python train.py --positions="learned" --bias="qkv" --optimizer="adamw" --batch_tokens=[8192, 16384, 24576] --doc_mask=true
Each number is 128 + 24 x the weight over its row's rms, rounded and kept within 0 to 255. Layers, rows and columns count from 0. The size above them is the row's rms in percent of the matrix's.

# layer 4 attention value, 64x64, rms 0.263, rows 56-63, columns 0-63
size [117  83 104  88 118 100 115 128]
[[151 127 124 111  98 124 124 130 137 122 118 109 150 141 157 108 144 104 136 114 152  80  82 107 149 171 123  98 126 139 128 146 138 148 119 138 168 130  83 183 134 121 139 135 168 140 102 118 119 127  81 111  99 120 146 142  76 132 131 119  83 103 134 181]
 [117  77 114 144 128 115 141 136 124 113 173 105 130 122  88 142 124 156 132 135 125 145 130 140 107 153 136 145 126  94 138 133  78 124 153 115 102 122 149 115 137  85  81 100 103 132 125 148 172 198 143 120 103 129 133 135 153 147 186 106 138 156 107 123]
 [149 114 110 130 146 117 134 114 132 110 158 119 118  79  87 136  95 118 148  92 137  91 117 120  77 124 163 160 116 127 130 138  73 137 124 114 148 122 138 156 127 138  91 146 175 146  99 134 138 170  97 113  93 142 146 171 109 136 116 141 116 162 124  90]
 [136 120 136 131 108  88 151  75 125 117 148 139 120 132 134 116 122 108 140  78 149  89 142 123 160  62 143 157 131 131 153 104 114 120 128  76 119 143 114 158 160 160 137 141 194 146 124  98 139 126 137 116 111 132 127 147  94 100  94 127 123  97 122 137]
 [137 128 139 145 110  81 172 130 121 148 119 139 136 152 153  77 100 108 131  95 144  95  93 130 144 120 129 104 124 134 127 142 164 132  99 139  96 128 125 169 109 168 139 108 135 176 126  81 130 117 130 117 123 142 122 177 163 108 124 105  96  81 130 162]
 [141 153 125 138 147  94 157 123 126 161 106 141 137 160 163  86 118 122 114 108 131 108 108 117 137 133 115 132 117 150 134 141 139 140 105 147 104 134 129 178  84 136 151 105 106 180 133  86 156 107 126 137 122 133 106 180 157 112 136  90  97  81 143 175]
 [103 152 135 132 147 156 109 121 115 144 134 148 117 134 154 139 162 160  93 153 107 179 169 141 154 107 104 146 141 121 133 134 131 112 153 105 103 139 149  73 107 101 135 112  65 107 166 135 150 114 174 153 155 111  99  98 148 144 150 129 144 139 129 145]
 [132 144 108 114 134 180  61 141 140 121 129 143 145 121 137 169 151 156 133 181 144 162 145  97 115 166 115 121 130 118 121 122 128 105 150  89 153 116 122 106 149  94 140 142  98  80 145 160 120 138 148 126 142 107 108  65 152 128 141 144 136 126 142 132]]
# layer 4 attention output (transposed), 64x64, rms 0.256, rows 56-63, columns 0-63
size [113  83 106  88 120 110 108 127]
[[134 119  97 133 154  93 105 119  81 142 136 129 150 153 128 132 131 125 163 160 153  96 130 134 131  83 137 164 116  99 110 118 144 144 138  74 125 141 157 111 119 123 155 144 152 148  82  84 147 142 132 103  92 119 151 160 158 126 104 101  98 100 143 167]
 [195 127 131 128 136 126  92 152 121  88 144 121 149  89 134 123 133 123  95 142 149 139 107  99 122 148 135  82 144 162 132 125  82 150 101 165 131 130 137 172 159 145 118 142 166  98 153 150  84 131 132 113 144 135 129  99 116 147 120 163 135 162 154 108]
 [126 151 126 144 113 139 110 158 110 124 167 139 126  81 117 118 120 144 122 149 107 120 138 164 133  92 127 143 157  93 116  85  78 181 101 110  94 119 154 111 161  96 134 165 166 134 122 118 121 103 114 100 135 101 142 105 158 136  88 157 145 155 126 111]
 [119  99 120 167 125 101 149 126 121 146 147 130 122 142 176 116 121  90 176 150  87 105 129 191 174 103 122 156 154 108  99 112 126 142 119 109 105 126 107 109 126 104 121 117 144 159 118 108 146 127 101 121 122 106 167 106 154 148  94 126 173 117  98 144]
 [120 141 158 162 131  89 180 110 134 145 104 158 119 135 134 112 173 102 142 160 146  98 132 148 161 123 117 159 108 109  74 140 146 125 129 108 108 105 168 144 150 115 136  93 106 131 106 100 137 142 173 101  93 145 153 154 143 159 139  97 124 107 105 132]
 [123 162 140 125 118 120 150 120 110 119  83 147 126 146 141  95 177 106 129 158 157 134 116 159 140 138 111 156 100 116  74 138 142 116 138 113 109 103 153 132 147 119 152  91 122 128 109  98 140 150 192  99  96 113 127 166 119 155 147  85 111  96 105 142]
 [146 113 112  95 119 163 127 134 149 120  99  88 138 154 141 117 123 125 110  89 134 167 116 111 139 183 122  99 112 189 152 154 137  97 147 170 156 127  81 148 124 158 118 113 112  88 145 161  98 143 128 152 155 149  97 126 114 124 158 138 124 119 129 116]
 [149 140 100  89 117 156  72 129 119 117 100  83 112 123 118 151 102 145 124 120 132 151 113  85 114 149 138 121 139 149 180 132 133 124 140 137 144 141 117 142  95 166 119 148 114 140 119 157 136 118  89 176 155 120  97  93 112  94 143 110  87 124 175 130]]
# layer 4 MLP up, 256x64, rms 0.228, rows 0-16, columns 0-63
size [116  92 107  93 111  95 116  97  92 119  93  98  95  86  97 114  96]
[[144 141 128 127 108  92 133 118 144 126 145  78 176 105 150 137 136  81 149  84 145 114 157 138 165 114 166 139 159  87 144 127 130 144 116 124 157 122 108 132  92 137 143 147 114 126 127 135 128 154 153 195 110 101 149 155 142 120 145 105 135 151 120  79]
 [141 102 112 139 151 127 126  98 163 109  97  81  86 124 160 148 135 125 142 120 168 139 108 143 109 104 135  96 147 149 151 141 159 101 166 106  99 119 150 156 101 151 129  94  92 105 107 191 131 169 135 132 134 169 135 150 117 144 125 106 111 130 147 136]
 [125 111 142 124 100  88  96 160 182 130 126 115 152 143 135 106 145 104 162 106 116 102 161  90 112 131 106 135 138 145 110 149 124 127 162 148 133 119 119  80 144 119 144 129 130  96 130 137 144 101 112 133 147  99 101 170 171 124 117 149 184  83 137 164]
 [151 129 128 129 126 129 118 150 136 102 122 133 160  94 161 112 144 118 133 127 147 102 155  66 142  84 143 160 138 142 202  86 105  91 133 117 141 138 191 160 144 121 113 141 137 129 110 141 105 183 137 121 134 118 114 108 129 104 139 106 124 139 126 139]
 [117 127 127 150 111  98 138 121 154 137 122  84  90 167 119 117 143  81 149  75  89 143 141 140 164 149 128 127 130 159 173 105 112 120 131 132 125 169 144 146  95 131 124  83  89 153 125 130 157 136 142 170  95 113 100 165 110 130 110 109 130 119 106 117]
 [126 129  99 145 121 115 118 131 143 129 103 148 124 147 156  86 150  79 167 110 146 140 144  84 129  96 121 154 147 149 133 181 128 146 133  97 112 121  89 100 123  82 143 107  97 130 122 146 104 162 155 107 164  89  88 121 157 161 145 125 140 146 139 110]
 [119 125 121 130 137 151 123  91 155  64 111 110 154 175 139 168 164 140 130 136 159 154 118 116  82 116 132 102 126  78 155 162 118 108 141 129 119 163 161 112 133  71 121 143 146 126 120 132 107 138 163 136 141 102 110 141 158 112 115 101 150 119 137 157]
 [119 126 109 125 123 123 154  98 131 116 103 132 106 165 130 134 154 146 154  86 109 139 112 140 123 138 107 117 150  93 121 116 131 116 127 156 104 144 204 102 161 130 105  68 114 114  76 123 146 148  89 160 156 142 106 129 167 150 111 151 118 142 123 157]
 [128  86 137 107 110 113 108 121 112  87 134  63 105 119 145 148 131 145 159 102 123 129 100 118 110  98 132 158 153 133 150 126 102 129 131 113 152 151 149 128 122 175 116 112 131 137 138 105 155 146  93 134 146 133 109 108 141 100 173  63 124  91 112  84]
 [ 63 140 119 132 111 118 152 108 139 115  95 129 103 153 122 143 176 108 125 107  97  90 134 109  80 148 151 105 132  88 195 148 129 143 156 121 119 138 127 111 139 123 140 118 129 121 132 114  80 112 126 141 178  91 141 155 124 130 117 122  99 109 157 127]
 [105 137 151 136 108 128 176 116 134 122 140 112 128 156 154 136 141 122 144 115  95 125 171 135 147 178 107 115 157  85 128 161  94 150 120  81  97 155 128 143  99  98 122 142 112 116 126 107  83 139 148 157 138 134 129 101  94 167 107 102 121  77 118 106]
 [105 116 128 134 152 134 117  97 127 122 164  93 139 130 127 124 140 145 154 112  86  83 138 118 142 135 121 136 109 149 159  87 118 140 172 141 165 146 140 149  96 106 155  92  90 162  96  85 157 155  90 130  86 118 121 162 141 113 144 137 143  84 119 122]
 [100 123 142 151 128 152  89  97 133 112  89 151  90 160 120 168  99 161 120  98 104 131 126 126 118 131 139 114 151 126 122 175 122 147 128 109  96 136 147 147 120 153 107  84 136  97  73 138 156 164 103 131 152 118  77 122 136 154  93 131 134 145 136 159]
 [149 140 162 110 120 133 154 124 144 120 109 117 155 101 117 136 142  62 164 127 157 116 173 147  87 106  97 140 132  97 140  85 144 149 139 169 135 126 100 103 161  85 157 127 144 137 150 129  94 143 127 146 154 132 159 149 110 143 135  95 136 154 151  98]
 [156  90 124 147 109 160 121 124 145 121 101  90 131 144  86 117 125 169 138 144 132 124 137 144  77  92 157 128 141  87  96 100 125 105 128 115 110 128 133 122 113 105 178  94 113 156 127 142  99 158 129 137 128 129  85 147  96  93 145 155 132 107 178 146]
 [107 156 162 159  56 119 102 121 126 136 148 129 100 103 111 124 121 150 113 101 126 133 134 139 100 136 146 127 137 132 192 156 100 159 139 131 124 137 135 119 117  93 119  87 139 125  72 144 165 150 160 166 141 140 125 162 151 145 153 165 131 126 122 141]
 [121 130 160 143 161 171 155  72 156 127 110  96 169 128 100 150 127 113 120 124 149 111 117 130 129 169 131 183 152 130 127 151 117 141 147 103 134 162 150 162 140 103 119 135 136 117 134 135 141 147 101 180 129 160 154 113 123 123 171 121 188 129 115 125]]
# layer 4 MLP down (transposed), 256x64, rms 0.213, rows 0-15, columns 0-63
size [113  96  98  98 100  95 105  96  98 103  98  89  96  86 100 117]
[[162 142 152  98 119 127 112 128  74 131 121 134 144 100 141 128 180 128 126 135 141  99 148 172 154  96 140 132 138 108 126  86 155 159  98 166 147 101 140 133 138 141 117 187 123 150 154 110 152 158  99 126 141 135 171 122 128 156 151 142 128 154  83 131]
 [116 102 133 136 151  78 105 122 120 165 175 194 121  96 165 166 141 179 112 135 110 124 146 142 168  99 142 118 128 145 132 130 135  79 127 132 120 139  93 115 155 114 125 145 190 124 132 109 131 106 120 151 128 111 149 139 137 129 137 158 125 147 125 156]
 [170 169  76  78 136  99 123  80 131 165 121 126 139 137 128  85 124 138 104 149 105 125 134 153 153 123 101 145  87 117  98 109 135 120 122 115 113 128  95 123 141  82 166 133 141  92 113 124 100 126 126 105 113 152  83 108 130 156 129 146 107  95 134 120]
 [149 148 150 128 156 151 148 111 133 124 177  90 135 140 196 147 128 136 149 150 110 122 129 138 154 143 154 106 148 140 135 122 136 128 152 132 141  77 126 104 149 119 106 167  97 164  78  90 130  84 118 119 102 147 124 109 155 126 153 108 160 114 127  95]
 [137 108 121 172 182  83 157 103 135 105 105 109 109 116  77 112 135 134 137 111 117 136 140 101 131  84 116 117  96 158 131  94 114  80 122 125 121 113 130 168  99 140 133 132 145 145 113 134 134 112 105 141 102 148  89 171 129 131  99 100 139 157  85 112]
 [157  69  61 127 144 101 105 111 119 145 142 140 141 104  89 113 115 135 133 129 136 113 122  92 136 119 167 117 129 109 112 121 116 122 134 115 107 123  97 105 168  93 120  85 115  86 133 109 149 112  88 106 156 119 157 136 113 129 107 130 137 188 107 116]
 [121 148  82  98 133 138 127 137 117 140 145 102 128 154 132 120 153  97 160 147 129 104 130 126  82 100  95  83 124 139  91 164 118 132 141 132 137 173 170 109 118 118 110 169 157 127 142  89 136  90 146 113 142 180 114  84 156 120 146 126 159 140 135 147]
 [132  87 124 130 134 101 137  92 178 126 161 113 120  97 175 106  75 113 129 127 162  85 108 127 133 138 103  88 116 149 140  95 145 143 137  94 141  92 102 104  86 139 144 135 106 152 123 110 130 106 148 152 169 110 136  98 119 116 123 133 121 123 112  87]
 [143 138 143 101 127 170 137 109 111 108 142 146 150 109 130  89 168 141 142 146 124 124 124 107 139 114  87 148 132  97 119 125 121 153 117 167  76 165 139 149 104 166 114 117 169 131 147 105 123 121  87  89 126 165 152  88  82 101 117 142 153 144 151 141]
 [104 123  67 109 118 119 137 138 156 107 134 135 109 112 142 138 182 119 130 169 138 123 129 113 166 169 108 103 131 117 159 123 143 125 149 122 128 108 142 166 114 120 131 106 153 132 125 122  96 132 118  93 110 143 103 144 142  86  75  92 110 167 155 179]
 [106 166 109 151 148 135 126  86 130 148 137 145 115 121 126 150 119 135  84  94 105  67 138 120 114 125 133 102 123 121 174 150 121 124 110 115 134 103 165 162  98  91 143 128 157 139 139 106 133 104 145 143 166 176 150 166 136 169  93 154 147 127 122 109]
 [146  62  75 108 156  93 172 139 128 124  98  91  95 132 132  97 110 135 106 146 159 145 143 135 118 128 132 128  68 146 134 113  99 144 159 151 136 128 144 122 129 142 130 139 126 173 126 118 115 146 119 168 147 188 121 121 133 127 113 155 144 112 111 122]
 [127 107 132  91 163  97 136 110 128 185 120 122 120 125 155 131  80  73 128 132 125 122 126 159 135 129 142 105 141 120 131  74 156 135 159 179 152 134 137  99 123 150 139 154 111 138 125 122 137 142 122 168 148 132 119 174 166 133 155  92 126 105 114  89]
 [135 148 164 143 132 118 145  77 162 117 174 104 120 117 158 154 101 159 137 138 125 121  89  84 125 119  86 162  97 138 136 163 137 137 134  93 133 107  80 152 120 163 155 104 140 140 107 138 110 117  82 103 151  96 115 106 155 136 120 140 156 133 116 124]
 [155 114 117 109 115 144 140 132  87 147 139 145 161  74 120 108 125  94 153 107 150 142 173  97 150  99 127 165  80 143 133  87 130 126 167 142 131 120 119 144 126 120 120 139 159 116 177 133 149 158 144 153 157 106 166 166 123 105 128 122 137  87 138 114]
 [100 114 122 141 120  82 113 124  98 141 111 157 122  81 127  85 121 161 129 152 126 183 132 157 146 117 137 137 117 129 141 150 126 152 154 131 140 117 118 122  80  92 118 161 129 197 117 113 139 160 118 144 138 140 102 118  65 116 138 144 122 161 120 147]]